From a checkpoint of a small transformer trained on Wikipedia.
Size: 16 layers, width 384, 6 heads of 64, MLP 1152 squared ReLU, vocabulary 4096, 25.2M parameters.
Training: a variant of Adam for these matrices, 457M tokens.
Each number is 200 + 40 x the weight over its row's rms, rounded and kept within 0 to 999. Layers, rows and columns count from 0. The size before them is the row's rms in percent of the matrix's.

# layer 7 MLP up, 1152x384, rms 0.0399, rows 483-501, columns 192-383
101,168,186,157,201,107,177,252,180,209,180,209,160,202,138,199,143,223,198,277,246,167,234,249,216,192,257,193,221,143,264,177,158,243,292,277,203,202,220,201,120,197,224,264,164,221,214,181,218,200,178,214,226,256,168,223,156,166,212,200,195,240,248,179,191,158,190,182,242,203,185,279,293,173,198,117,200,230,212,187,251,189,236,211,150,205,188,154,265,205,168,227,193,132,158,192,247,249,226,154,149,189,203,129,209,195,202,250,160,203,252,243,153,236,168,247,167,251,135,128,183,244,187,250,210,141,262,189,133,253,211,210,231,247,170,220,185,209,173,184,212,157,247,224,218,270,174,258,163,233,146,194,230,178,246,155,174,154,217,194,194,217,189,207,167,204,175,233,206,178,210,262,153,327,218,269,239,208,205,182,201,211,158,167,245,191,151,196,169,178,189,235,197
103,185,176,220,99,141,208,269,243,181,191,232,167,231,214,236,213,210,146,165,267,136,220,189,253,260,170,254,234,236,130,193,206,159,213,169,204,237,208,201,176,191,287,169,300,137,193,192,164,264,228,153,232,189,199,173,140,243,178,214,221,141,266,230,236,233,179,220,164,214,233,172,195,173,259,241,187,246,142,194,209,275,204,258,140,193,134,247,244,205,221,254,118,154,189,249,168,230,140,122,166,178,207,197,258,152,214,208,229,203,196,228,184,189,197,168,201,228,133,190,176,156,205,205,242,207,219,134,162,270,190,204,170,193,235,168,260,282,162,220,154,203,230,187,180,209,279,259,203,220,222,187,156,180,191,168,225,204,246,277,216,192,147,200,206,201,259,257,225,180,170,203,203,201,220,107,192,236,224,92,197,197,239,202,264,197,153,139,225,185,233,169,169
102,177,253,258,120,200,241,238,216,200,173,262,154,227,170,228,174,248,235,176,148,122,155,274,180,246,202,191,144,201,198,201,225,230,180,217,239,224,221,212,260,188,278,195,204,202,191,159,179,193,173,172,170,207,184,216,110,186,221,139,229,148,168,244,232,197,238,188,191,239,145,181,212,181,196,188,212,274,214,208,154,149,186,193,102,164,256,164,240,139,221,299,218,191,314,266,173,193,107,162,188,264,265,253,205,161,233,273,236,248,226,188,190,213,257,204,244,312,234,250,202,148,178,184,278,194,186,134,192,184,183,250,194,206,143,282,180,210,159,218,159,137,125,188,170,225,204,167,229,245,188,196,212,217,216,215,218,131,212,231,265,135,181,236,166,197,192,165,184,230,127,301,193,158,156,217,195,204,223,173,226,156,200,184,171,241,237,153,238,189,206,119,181
089,240,201,189,182,188,270,156,168,155,233,155,244,206,119,201,193,220,222,175,190,178,190,154,180,250,225,131,111,157,126,122,257,224,240,229,182,182,161,178,239,188,224,171,219,185,202,129,215,194,125,266,160,196,125,229,200,238,190,170,229,165,193,173,195,180,197,255,295,266,213,285,209,211,255,188,173,171,198,227,169,218,182,241,102,204,270,189,248,208,176,191,277,199,131,284,167,204,242,151,300,294,226,200,181,223,224,208,138,292,239,252,232,307,226,138,189,215,239,165,224,195,212,297,169,193,228,167,189,191,232,131,204,172,165,182,249,192,236,167,258,179,165,232,183,181,216,202,259,203,231,126,203,196,284,223,217,197,247,207,165,180,236,261,228,214,185,255,162,100,168,194,222,186,197,209,208,194,185,210,203,201,218,165,213,213,217,233,198,216,228,302,172
098,222,122,233,161,229,183,177,217,192,128,192,216,222,213,164,189,224,214,207,252,201,195,164,219,256,150,175,123,240,162,229,153,203,172,168,213,155,172,219,181,234,209,180,277,194,231,228,162,170,148,245,162,213,175,185,236,239,204,193,259,218,197,257,258,242,228,178,224,179,185,222,257,188,201,244,198,225,151,235,207,151,169,216,172,197,187,167,132,167,248,224,220,128,259,199,142,237,268,154,266,187,253,198,147,187,255,232,260,349,234,272,205,189,203,170,148,220,234,195,219,180,211,156,236,269,174,193,223,153,103,188,210,169,103,234,207,225,181,190,243,173,240,180,227,198,211,218,272,207,215,158,239,217,188,172,236,246,193,232,83,198,189,173,205,287,243,208,214,113,244,229,157,228,188,269,247,189,189,212,227,178,164,133,277,232,190,172,227,130,217,189,149
103,163,207,174,173,191,159,184,254,182,171,184,192,147,159,194,296,152,227,206,265,205,190,210,199,252,206,173,189,225,163,253,187,208,214,235,283,207,223,211,178,140,248,222,172,213,271,238,166,238,184,182,168,125,141,190,155,245,163,168,220,180,186,233,247,163,236,220,157,190,196,201,182,234,202,129,112,228,161,238,224,251,196,186,211,190,166,197,156,131,244,219,174,198,159,149,167,187,193,159,301,237,207,220,177,179,173,175,173,295,210,149,173,223,159,218,198,261,149,158,180,189,213,225,212,270,225,191,172,197,167,175,157,256,182,226,148,208,257,177,134,174,260,194,135,236,214,174,221,162,132,238,188,182,165,210,152,144,208,200,175,253,163,241,191,202,290,185,167,181,194,286,203,225,227,167,257,224,178,82,251,205,287,211,191,167,158,204,251,177,207,237,163
095,195,305,220,173,201,194,276,257,198,153,97,187,142,209,172,215,249,248,166,209,227,261,235,200,196,214,237,177,206,160,218,256,236,236,156,156,199,236,179,219,245,195,213,209,262,201,166,233,280,278,185,230,275,118,151,242,274,242,176,249,184,228,160,231,221,146,186,229,219,203,209,265,133,157,214,231,172,163,235,208,278,200,191,224,139,189,189,197,210,229,162,143,237,283,187,197,71,160,174,130,182,235,220,232,163,211,184,206,152,204,139,176,222,213,145,249,184,156,223,231,207,172,259,185,214,178,168,195,213,167,299,150,198,184,133,245,214,196,196,169,213,187,271,162,166,154,205,275,187,204,137,234,176,248,157,210,177,248,116,227,223,200,205,146,189,223,225,261,225,173,258,144,301,143,181,138,200,175,148,239,195,166,155,227,208,251,209,184,128,129,219,266
100,260,204,223,199,124,157,192,242,170,149,232,144,222,252,201,204,127,247,166,198,197,238,204,202,281,189,208,251,256,207,222,151,183,228,222,199,204,137,184,238,174,171,121,149,256,156,172,187,145,236,239,207,280,174,170,167,212,126,180,193,166,161,264,184,132,148,192,193,203,235,139,202,183,267,230,198,273,261,203,186,240,307,240,186,215,125,211,265,229,220,177,164,156,215,221,214,229,170,169,172,185,139,145,204,204,237,107,140,252,176,223,226,175,149,158,268,213,227,215,291,185,140,173,239,230,237,236,191,191,245,254,257,250,148,144,110,257,193,234,259,155,207,145,116,230,199,206,264,176,236,157,178,210,227,204,213,241,260,252,86,218,210,196,94,188,162,159,219,203,168,198,146,140,182,204,160,255,190,168,235,196,188,252,242,205,212,195,268,226,207,244,151
099,225,192,128,244,149,170,261,221,165,208,259,244,210,100,193,182,206,324,171,219,210,252,178,160,187,251,177,196,185,73,194,244,211,188,230,242,245,206,181,213,245,277,213,158,202,204,218,251,155,193,231,213,140,154,156,223,207,240,161,200,116,196,209,199,262,179,136,294,180,248,196,211,271,209,215,168,226,158,187,218,198,250,253,177,253,205,231,176,261,130,172,284,204,205,271,142,229,161,162,246,253,243,226,214,216,209,160,204,224,251,225,214,251,194,189,239,215,203,98,221,226,205,209,151,183,143,161,194,233,139,173,250,257,155,205,194,197,153,157,210,127,207,179,141,236,297,165,201,173,182,151,258,228,186,265,285,318,158,215,198,166,186,164,132,238,185,187,209,106,199,179,187,201,177,135,182,243,224,184,208,191,137,187,228,182,142,212,119,116,128,247,239
102,194,187,190,205,204,239,259,299,259,237,206,208,213,216,221,238,246,172,188,239,176,187,205,181,214,137,196,229,133,181,110,185,261,167,269,147,226,210,160,213,268,162,188,192,186,177,262,183,179,254,185,189,223,143,204,239,250,258,185,277,116,236,237,220,226,142,115,205,68,295,181,140,175,215,187,187,211,228,217,245,130,240,187,158,204,192,163,231,145,180,174,193,185,192,265,234,189,198,202,190,145,226,191,230,175,185,262,218,181,215,219,233,191,188,175,190,222,169,147,213,250,129,278,253,211,224,191,161,227,226,238,258,233,186,174,163,160,195,181,249,91,219,166,184,221,244,219,198,163,177,185,231,207,214,253,136,217,164,195,245,149,231,248,167,283,202,192,145,211,182,258,267,202,202,258,183,221,260,212,287,231,201,178,201,263,246,182,188,173,179,136,187
102,249,173,105,198,165,209,200,229,202,173,172,176,228,203,231,142,217,222,180,211,189,271,214,261,206,231,141,193,240,188,207,187,224,134,235,150,220,179,193,225,168,153,267,244,259,212,128,175,75,217,264,147,205,165,210,169,206,166,194,186,118,187,165,235,164,165,141,208,241,184,146,127,229,215,226,166,211,175,206,152,285,167,274,163,224,205,285,263,203,235,197,118,226,133,186,214,203,153,232,173,185,163,258,173,208,197,211,268,137,240,193,157,223,209,219,175,217,138,144,264,217,139,201,222,245,176,218,242,178,236,242,237,188,190,279,224,247,188,225,256,183,228,195,206,219,175,206,208,235,217,140,218,177,225,219,145,208,165,260,176,157,159,116,150,181,242,157,187,151,193,200,216,191,170,208,210,255,174,235,191,251,213,237,287,177,254,270,145,214,242,173,139
099,184,177,176,248,164,267,163,207,201,175,224,198,150,205,118,155,183,235,211,321,195,250,214,137,293,263,252,183,186,148,222,214,181,205,228,204,182,208,199,271,179,182,186,203,226,165,185,225,200,222,200,243,238,204,168,171,191,194,131,229,167,274,296,228,119,259,172,177,241,239,196,168,276,207,268,199,224,195,300,114,221,206,160,181,180,136,188,220,158,184,300,262,249,206,173,245,186,202,231,180,164,229,226,169,170,218,182,192,222,167,164,137,216,172,251,262,223,199,217,289,190,232,233,194,203,219,213,220,187,245,235,238,227,224,209,225,183,239,220,89,161,173,215,248,261,251,192,257,240,216,242,137,199,214,265,171,168,181,205,193,201,262,159,193,248,242,179,220,170,189,234,174,212,164,224,194,200,166,211,222,235,267,91,184,217,111,226,184,226,219,205,214
101,208,138,121,152,172,248,199,127,145,219,219,226,248,214,218,243,168,186,255,232,193,169,196,210,183,234,226,142,176,146,192,190,254,174,264,125,204,162,213,160,230,266,180,207,204,258,292,168,251,179,147,244,134,214,171,169,177,254,262,178,137,163,219,147,211,184,121,188,185,231,240,210,248,297,118,181,198,255,165,174,190,190,182,180,234,230,203,162,169,255,148,232,189,163,199,137,321,152,191,176,191,167,190,165,169,193,141,209,247,146,216,189,239,183,154,162,187,184,176,216,204,225,240,203,240,176,169,265,198,207,240,126,173,228,260,243,201,159,176,153,205,203,207,190,177,213,248,185,219,212,189,224,174,181,186,211,279,258,167,164,179,223,187,182,189,226,231,172,186,178,287,200,254,310,138,187,205,241,198,225,190,223,239,259,180,247,189,229,220,218,193,217
108,228,208,193,201,123,201,205,234,205,212,203,195,218,190,198,149,205,235,203,259,170,181,206,143,173,160,190,160,158,264,145,184,221,260,129,215,242,232,146,238,175,215,188,222,179,147,212,228,143,170,207,170,199,148,166,203,255,216,165,198,128,286,183,122,139,267,146,205,229,192,233,185,198,231,146,144,214,131,248,181,243,175,204,197,249,244,160,164,170,288,255,222,205,196,293,171,232,233,181,176,259,216,179,229,227,237,216,157,217,131,204,169,220,177,224,120,239,210,169,194,206,118,172,159,224,270,124,199,171,231,222,201,247,143,227,171,235,161,185,185,235,147,185,182,175,191,215,258,221,170,155,254,252,176,191,122,154,205,216,116,257,203,172,220,178,186,241,183,189,184,217,197,173,239,182,217,170,232,164,255,286,219,184,187,301,165,174,128,228,198,244,200
096,200,177,187,156,185,301,141,214,182,115,256,185,184,221,211,203,229,106,271,182,201,295,222,250,235,191,138,169,221,191,189,156,206,204,165,199,190,209,215,233,189,184,105,235,221,239,168,105,246,176,203,224,192,258,172,149,201,174,227,205,145,290,210,154,201,199,135,229,236,263,171,216,227,176,200,248,244,197,171,206,117,249,244,216,193,182,193,341,178,228,194,148,201,245,182,172,197,140,183,228,192,228,250,125,167,262,135,227,244,246,198,216,143,188,233,214,200,158,143,240,270,168,293,155,156,203,214,204,230,178,219,283,231,178,210,131,212,158,232,225,260,175,183,178,189,242,179,284,219,148,211,179,176,221,175,238,222,209,230,188,177,201,188,214,214,232,161,220,209,178,199,243,201,189,204,210,175,248,193,213,170,234,248,227,154,227,195,251,193,203,204,216
106,147,135,145,209,191,244,208,142,234,193,139,186,258,244,201,274,206,249,195,217,149,211,159,164,205,219,161,156,164,183,158,158,182,198,162,181,209,264,231,222,240,199,185,207,142,265,148,229,112,149,168,218,225,206,204,176,199,152,240,217,160,193,234,245,220,161,141,256,247,322,160,134,142,216,170,216,271,245,254,192,181,208,165,153,200,250,230,182,243,231,185,182,189,178,159,163,196,232,204,186,189,221,210,187,267,284,173,244,288,187,159,203,275,173,204,224,288,127,189,270,223,255,226,174,199,202,186,210,198,189,243,306,192,213,305,260,266,229,169,275,229,226,201,256,183,181,153,229,159,208,183,229,196,289,226,82,292,252,210,149,222,125,184,148,245,244,108,209,160,181,262,274,243,234,167,142,162,264,130,179,239,211,169,188,235,238,225,229,269,185,146,263
100,172,129,192,210,209,256,201,215,100,188,164,137,242,254,214,249,235,169,228,166,176,238,268,228,203,197,188,195,175,235,227,265,240,283,268,182,242,141,202,201,163,306,210,158,192,159,268,231,150,197,196,199,106,206,169,158,180,129,173,197,168,240,182,159,271,180,189,207,141,203,151,181,145,261,147,158,186,225,125,183,251,181,230,200,289,179,133,301,172,150,147,148,245,185,187,222,185,185,228,182,181,204,232,196,119,274,201,153,189,170,216,166,203,154,242,171,183,242,165,224,92,253,199,179,266,237,154,232,227,171,268,204,207,205,268,162,258,165,263,164,203,194,214,127,152,202,219,198,127,208,231,239,112,211,166,223,208,238,163,182,253,191,194,217,136,221,191,179,149,176,259,163,284,130,232,194,182,226,210,233,207,171,206,230,204,114,260,243,232,214,274,174
101,187,147,211,154,169,187,140,219,197,107,302,190,184,179,288,197,199,176,235,188,214,196,241,192,254,193,185,113,178,184,221,159,243,258,228,157,160,66,192,235,216,286,219,259,192,252,166,214,144,167,159,171,136,275,142,172,228,150,137,195,195,165,162,226,244,215,171,213,203,191,236,180,177,267,170,112,211,127,223,178,175,192,224,141,190,208,197,211,206,183,220,215,67,153,241,182,177,192,149,246,210,231,208,232,189,172,178,237,261,197,304,205,244,160,209,310,220,169,193,216,197,215,205,210,259,171,197,232,203,241,221,204,124,219,171,241,245,166,188,249,169,181,232,249,180,273,234,223,214,211,204,209,234,240,216,175,187,221,228,174,166,148,251,187,197,320,235,166,213,176,216,275,233,238,200,201,214,153,200,210,224,160,216,254,199,150,193,197,195,202,193,174
099,182,227,173,209,167,139,258,163,175,197,209,240,149,182,199,200,268,263,152,206,137,210,225,161,164,224,186,188,232,241,118,173,205,274,251,185,200,167,215,214,190,221,167,220,212,267,157,209,214,140,215,223,175,168,107,126,251,252,177,215,163,170,205,176,230,193,179,256,117,249,206,175,228,175,182,138,221,186,258,208,249,179,201,160,161,120,194,245,72,187,229,190,199,132,194,229,209,207,199,196,221,249,171,253,240,216,270,199,170,218,189,191,220,164,229,193,231,166,161,203,252,242,263,264,238,144,131,296,258,141,229,198,220,178,244,118,280,147,157,166,220,183,159,209,161,232,169,146,228,223,199,191,213,223,224,203,221,272,179,212,196,158,183,177,192,213,203,141,176,126,273,223,268,163,188,223,201,256,182,258,266,224,167,128,209,182,254,207,229,244,165,233
# layer 7 MLP down (transposed), 1152x384, rms 0.0344, rows 483-500, columns 192-383
102,204,282,175,146,163,229,187,214,205,238,240,245,120,152,181,208,147,165,182,243,224,237,177,258,180,163,154,204,204,187,310,187,213,142,206,221,178,282,146,248,241,150,241,247,198,198,156,158,164,136,174,273,230,197,137,239,170,188,187,250,256,181,222,193,185,220,200,169,257,255,193,198,168,153,226,278,171,162,161,152,174,207,157,222,241,184,249,177,167,180,169,258,141,208,189,210,219,201,158,182,190,207,203,178,177,210,234,188,207,225,227,149,268,255,72,187,209,216,237,142,183,108,204,160,218,246,169,206,251,178,219,196,201,244,201,140,174,146,225,163,259,126,218,271,217,210,165,191,236,205,200,199,187,198,193,252,217,157,224,197,139,224,225,207,240,214,179,228,164,215,172,169,182,142,189,231,149,213,137,199,219,209,199,177,224,179,232,150,215,262,127,170
103,282,158,266,289,144,218,218,97,66,208,267,219,167,209,241,255,159,134,184,235,181,213,297,236,221,222,153,292,149,224,199,199,202,249,214,219,220,171,200,202,165,191,205,156,186,166,221,170,229,215,181,283,167,236,215,161,182,180,205,171,235,244,227,255,165,187,247,182,256,198,195,278,238,226,221,210,223,253,160,243,227,238,122,178,205,196,143,199,189,223,178,147,118,209,190,200,216,177,178,209,229,116,152,191,195,244,185,245,187,208,227,203,154,221,222,255,194,206,130,178,144,250,182,177,220,205,231,178,156,248,195,191,211,175,209,218,161,172,278,232,173,297,210,202,158,154,192,166,176,171,225,175,181,217,197,216,196,188,204,226,229,224,146,201,266,276,174,169,256,160,224,278,220,167,146,264,191,201,182,257,194,222,191,234,214,180,172,227,163,253,142,188
105,245,224,198,183,178,150,158,254,225,181,147,217,244,121,171,244,227,238,185,220,147,232,215,202,219,186,255,107,211,252,208,239,242,200,236,126,208,191,205,194,211,160,204,223,244,238,194,148,237,248,226,233,193,194,167,236,222,224,184,178,207,192,176,276,235,187,255,249,202,187,279,169,174,163,209,157,234,255,201,183,269,203,225,180,216,205,182,212,160,218,164,174,159,201,205,296,192,194,188,243,188,146,189,211,176,220,212,293,249,191,151,292,177,239,192,166,227,146,190,262,71,155,187,243,143,139,175,187,195,184,285,164,178,161,232,91,166,193,197,271,141,190,165,181,169,151,208,204,157,131,165,197,196,249,167,156,250,166,211,177,175,230,277,226,209,156,219,242,178,220,197,244,206,216,237,233,178,224,141,239,129,185,122,210,117,249,221,193,187,195,198,106
083,142,134,213,207,231,180,166,168,174,243,223,224,143,170,236,252,207,122,222,167,189,175,217,221,236,178,205,210,287,251,213,259,170,194,176,223,204,240,96,189,139,152,203,226,176,245,223,118,194,256,230,188,208,168,212,266,175,199,161,159,223,177,181,216,185,223,133,277,160,187,127,236,201,146,196,224,216,182,232,213,245,207,222,195,196,195,219,204,264,109,227,164,182,197,244,223,181,251,162,244,256,210,164,207,202,245,194,249,221,185,193,191,154,156,201,215,170,209,178,193,272,158,206,138,188,167,180,216,232,97,208,189,270,264,141,163,205,202,205,193,168,238,145,227,263,158,182,201,180,160,218,146,204,120,192,187,152,173,200,239,275,185,184,214,196,215,208,258,264,182,214,189,195,204,191,281,215,184,137,236,131,255,289,190,209,219,160,176,179,203,194,232
097,203,117,237,256,214,170,251,277,230,217,243,184,200,221,191,212,141,208,217,201,210,185,179,149,168,197,175,236,210,285,212,141,160,133,228,172,189,198,193,208,132,241,235,247,119,162,211,207,225,269,263,191,143,193,190,228,257,153,195,269,222,143,170,229,285,236,198,162,167,148,245,243,177,253,128,256,199,220,233,231,188,177,145,219,180,146,206,237,217,197,212,224,165,195,228,162,293,263,302,258,156,217,203,136,309,178,191,168,240,209,190,165,198,214,209,122,191,246,243,195,192,136,146,183,214,210,177,199,206,220,181,235,180,224,212,164,182,215,156,200,228,181,87,272,185,156,202,184,179,183,99,204,293,241,175,131,181,194,235,208,147,214,207,135,218,235,214,236,214,161,158,203,229,221,184,195,203,246,200,184,230,223,260,205,258,155,232,272,153,138,258,163
107,268,247,213,285,263,158,184,205,137,193,208,178,155,197,237,251,153,244,262,161,234,209,232,189,224,142,149,202,178,227,238,172,236,291,240,240,185,286,163,147,166,241,232,165,212,134,216,176,181,219,168,258,131,194,261,217,194,171,152,164,104,182,173,161,168,213,165,182,268,242,161,247,223,191,192,147,225,225,128,213,153,172,155,167,101,179,182,182,209,230,179,224,205,239,192,202,137,149,163,198,206,136,188,150,163,211,249,191,252,199,240,175,183,117,193,231,216,167,200,213,160,237,174,279,142,238,185,224,214,199,237,186,193,234,216,77,191,228,181,186,246,158,203,172,200,192,143,177,264,190,192,197,238,203,189,178,109,228,224,219,258,243,151,219,195,194,237,251,169,224,206,197,176,194,181,207,300,196,219,198,240,159,122,220,205,242,204,233,166,227,132,240
094,155,209,230,199,197,188,227,170,163,235,211,228,83,185,220,165,243,193,235,116,193,261,162,208,276,180,201,132,209,119,209,172,249,237,224,262,190,225,232,183,121,196,175,239,225,201,251,236,153,192,170,181,212,167,238,164,164,122,238,242,130,171,284,148,171,149,203,233,210,218,211,176,183,257,196,188,273,182,249,169,225,265,199,209,214,208,148,172,231,165,210,181,301,184,208,194,283,130,156,235,197,212,146,172,246,157,204,177,194,158,169,139,255,240,166,225,180,197,195,218,163,171,254,172,236,292,236,187,214,222,169,176,239,140,238,146,223,197,218,190,251,176,171,162,167,151,196,213,256,125,214,210,155,189,239,230,185,241,167,188,221,278,160,217,256,198,203,177,178,216,142,227,209,216,213,185,258,183,152,185,127,191,273,194,167,202,209,182,291,219,163,107
101,270,168,202,257,209,218,237,200,194,216,232,138,144,262,193,219,172,133,269,228,281,193,210,259,230,223,168,228,191,248,228,260,211,200,197,237,216,224,124,124,238,234,172,234,184,136,182,219,129,190,205,194,230,222,215,174,195,202,221,223,196,241,185,81,198,199,225,188,237,218,175,178,170,171,250,156,201,131,222,193,192,243,195,178,263,201,186,255,206,122,179,109,262,239,151,201,245,193,267,240,256,243,206,234,163,222,217,200,142,126,207,222,216,181,102,232,261,276,256,239,208,226,179,209,205,140,205,209,187,216,193,231,210,157,183,167,159,250,180,244,205,245,186,210,158,184,287,140,246,190,191,206,235,104,209,225,202,181,260,180,205,257,228,143,222,181,199,167,189,225,196,230,200,163,173,208,119,186,181,170,243,56,221,173,210,165,186,167,213,272,193,190
099,243,101,214,268,164,179,187,209,177,283,135,231,197,232,164,172,229,215,160,249,127,190,200,207,210,220,281,170,204,197,169,249,171,147,196,191,223,249,238,264,175,271,132,194,232,174,216,231,251,194,175,207,268,194,230,235,198,248,204,178,179,218,167,185,228,274,195,242,168,236,266,170,260,207,225,124,168,197,192,174,161,189,237,181,253,174,266,166,185,171,141,268,199,219,281,268,223,243,271,202,163,163,165,226,197,210,207,236,232,202,202,214,247,264,170,196,201,142,202,185,272,144,194,171,100,190,208,175,241,143,176,200,213,168,193,282,189,174,226,240,157,130,237,242,154,234,144,212,186,148,193,207,197,152,165,240,174,185,149,240,219,232,198,215,302,202,263,153,217,155,254,241,221,191,163,219,247,231,77,159,176,131,150,237,201,228,190,206,196,139,168,214
102,221,212,222,185,244,322,218,217,202,166,174,163,116,161,257,161,167,141,210,193,162,221,164,208,150,199,198,156,177,241,168,242,195,215,201,263,113,231,144,153,151,190,110,254,145,230,244,139,321,158,237,159,202,230,236,232,243,101,202,173,199,199,205,141,156,132,162,193,159,166,161,155,236,217,244,176,256,206,103,223,195,167,166,212,217,251,112,170,213,215,203,205,175,244,224,213,262,126,176,176,205,244,240,223,172,265,129,163,190,203,163,159,216,196,160,193,308,184,239,211,194,235,245,171,171,232,155,191,134,160,203,176,256,205,209,205,158,188,188,240,155,189,157,163,163,203,239,230,129,194,235,192,140,199,213,182,201,188,164,247,156,159,198,238,165,192,154,203,249,247,130,213,332,300,196,188,207,204,183,246,237,198,251,236,165,163,230,175,156,242,188,212
103,234,240,234,198,229,214,166,253,285,167,197,236,168,232,171,214,235,208,207,183,217,146,245,166,212,227,240,174,170,174,173,279,112,162,193,184,203,221,143,222,173,196,190,176,237,157,72,187,154,169,233,175,207,191,193,234,285,237,170,264,220,188,166,211,138,119,191,257,239,221,249,225,220,153,214,161,153,257,246,212,187,180,258,209,250,246,159,156,173,139,205,188,194,189,228,244,198,204,249,156,265,174,207,198,205,238,230,281,246,243,225,225,186,211,182,169,207,227,223,177,289,102,180,158,250,242,235,208,184,215,204,229,167,161,101,212,140,159,226,189,233,211,197,202,199,173,226,134,256,215,190,247,216,190,175,187,155,233,172,180,210,220,151,176,236,178,100,173,192,98,167,202,213,247,147,212,194,161,219,250,232,135,225,279,203,230,260,208,211,132,157,162
101,184,159,166,182,158,244,188,231,260,185,239,169,277,169,154,187,185,250,210,134,198,215,212,220,185,212,153,176,159,197,203,218,148,159,187,245,201,142,259,279,177,116,204,176,272,160,208,231,167,237,148,151,215,206,206,268,186,177,205,176,153,246,230,217,224,243,205,180,183,117,304,172,197,204,218,165,219,211,204,191,130,152,252,167,260,147,242,181,258,198,206,220,163,204,156,238,157,211,298,204,165,193,239,201,166,135,167,247,104,226,192,167,194,230,112,215,202,214,150,271,205,145,183,129,233,207,175,218,180,268,240,197,187,260,199,256,232,181,213,273,150,217,232,173,202,234,282,176,245,272,243,271,181,236,264,188,176,206,131,213,149,194,181,160,246,195,169,176,159,118,209,145,133,202,198,175,204,192,215,261,177,177,146,209,199,256,153,210,194,184,192,170
102,234,184,185,202,212,181,237,206,177,278,148,212,177,199,287,169,218,177,224,229,313,193,205,201,169,256,221,244,226,262,209,128,209,248,135,186,161,232,187,199,170,202,241,189,275,224,233,267,224,156,211,196,256,133,202,195,183,219,203,229,249,186,183,227,185,183,204,202,185,221,274,162,157,162,270,251,190,258,175,212,197,256,278,167,247,203,226,185,182,181,231,206,147,201,212,212,244,176,143,176,153,218,268,229,131,190,153,188,165,195,249,158,204,222,145,277,170,300,246,260,181,170,248,241,202,260,251,183,210,82,189,86,157,186,236,203,215,220,262,185,203,186,215,195,262,237,245,228,249,167,235,219,253,189,213,195,161,209,178,205,190,156,190,251,191,166,149,194,234,264,123,187,176,181,257,190,205,230,260,237,260,216,288,251,219,176,224,292,213,203,207,209
106,220,160,187,209,164,193,206,223,141,206,163,168,195,171,170,149,211,291,189,183,228,163,201,149,198,139,211,187,197,133,175,208,219,210,219,241,193,207,170,155,155,223,177,127,147,137,206,269,241,144,233,185,156,141,268,223,231,136,199,180,129,272,319,131,163,288,205,203,182,127,281,253,225,207,97,186,143,211,197,94,240,139,180,184,133,218,199,214,215,225,228,229,234,151,273,213,199,201,185,181,107,161,245,206,183,234,199,270,163,157,153,201,219,121,225,306,246,236,219,228,198,207,246,217,234,240,178,187,266,212,228,166,267,240,238,228,214,251,176,152,194,132,109,220,229,183,261,182,204,202,168,161,182,208,291,238,175,204,176,176,195,169,161,252,196,240,205,170,175,218,253,188,198,257,160,215,194,232,206,194,127,177,226,211,306,190,265,172,175,221,200,254
097,286,279,187,232,152,269,251,172,286,236,227,199,158,137,161,185,209,177,179,187,197,210,168,187,162,171,195,205,203,207,204,104,217,178,191,174,166,194,205,153,242,200,227,221,260,214,192,153,135,220,216,144,224,181,152,232,171,191,164,104,156,253,166,203,226,200,268,116,212,220,188,215,215,99,271,175,126,161,161,207,224,251,224,213,226,202,265,153,210,204,234,177,211,223,174,235,208,189,177,184,207,130,141,242,181,155,145,229,137,170,239,216,181,203,221,229,182,237,151,190,216,159,253,207,254,180,159,186,179,217,166,176,180,201,91,187,250,155,192,254,221,214,180,229,252,269,208,225,238,219,229,154,173,230,140,213,242,149,241,238,221,193,195,227,218,110,174,241,164,195,255,293,214,199,231,243,190,240,235,285,145,216,191,95,121,274,231,168,160,188,227,157
106,224,199,175,179,219,208,204,235,246,198,279,252,230,302,189,201,151,270,280,224,251,194,199,165,294,106,176,194,139,167,231,137,205,234,191,226,225,259,213,198,146,231,204,163,195,240,246,196,205,193,277,186,218,183,186,227,261,169,195,178,148,258,232,219,174,189,229,160,231,232,171,228,216,210,178,160,263,210,188,175,214,202,188,210,228,200,161,145,265,133,187,215,228,206,176,185,173,272,174,176,126,157,240,238,262,173,148,264,169,257,139,196,234,219,125,186,178,179,206,142,216,216,163,155,272,179,216,204,93,220,262,254,156,244,246,198,176,218,191,236,180,219,196,170,166,179,197,223,208,130,220,207,292,244,176,174,246,199,172,151,209,152,213,277,165,222,142,228,140,227,155,201,147,124,209,144,195,215,271,207,204,235,314,174,197,243,121,135,193,145,201,179
095,217,181,180,142,258,204,176,251,248,191,152,195,203,141,271,165,272,200,255,209,190,204,229,226,221,158,195,239,187,209,220,140,233,181,220,253,160,203,188,164,226,223,152,187,104,160,230,195,200,304,167,252,210,202,219,269,179,238,256,196,204,163,217,243,198,122,254,173,280,223,184,235,205,153,137,281,153,189,235,187,135,195,259,165,174,155,231,209,111,203,200,257,178,156,185,195,251,146,181,137,208,178,188,256,217,193,234,192,114,150,137,248,279,180,203,290,137,200,206,258,198,224,254,142,132,249,149,263,230,192,200,201,221,247,228,200,193,156,186,230,256,180,260,203,200,159,176,211,183,226,254,307,176,171,192,233,129,184,249,287,268,179,241,258,203,145,165,220,202,158,202,165,201,242,246,233,144,168,141,297,232,224,225,197,240,235,243,203,219,257,173,261
095,219,123,184,127,295,210,180,230,237,173,274,202,207,217,203,272,141,219,224,203,185,148,208,180,249,213,174,200,251,188,228,231,171,180,218,192,174,259,222,207,149,174,250,206,193,178,192,194,207,234,114,204,174,220,206,202,227,190,230,185,136,141,183,199,257,226,186,218,129,209,156,217,235,201,170,120,196,221,128,189,221,220,148,221,169,238,163,238,189,215,192,150,106,234,218,175,178,190,204,234,270,251,161,127,204,120,204,298,235,183,170,199,206,208,230,298,169,240,175,186,205,242,226,136,269,185,140,152,220,150,227,180,188,273,264,188,182,173,187,215,261,310,243,251,254,263,235,150,273,276,257,228,181,206,138,195,269,211,184,221,208,184,200,235,231,226,193,234,247,244,195,204,184,155,190,242,226,178,311,215,140,163,260,213,175,181,186,192,205,236,113,236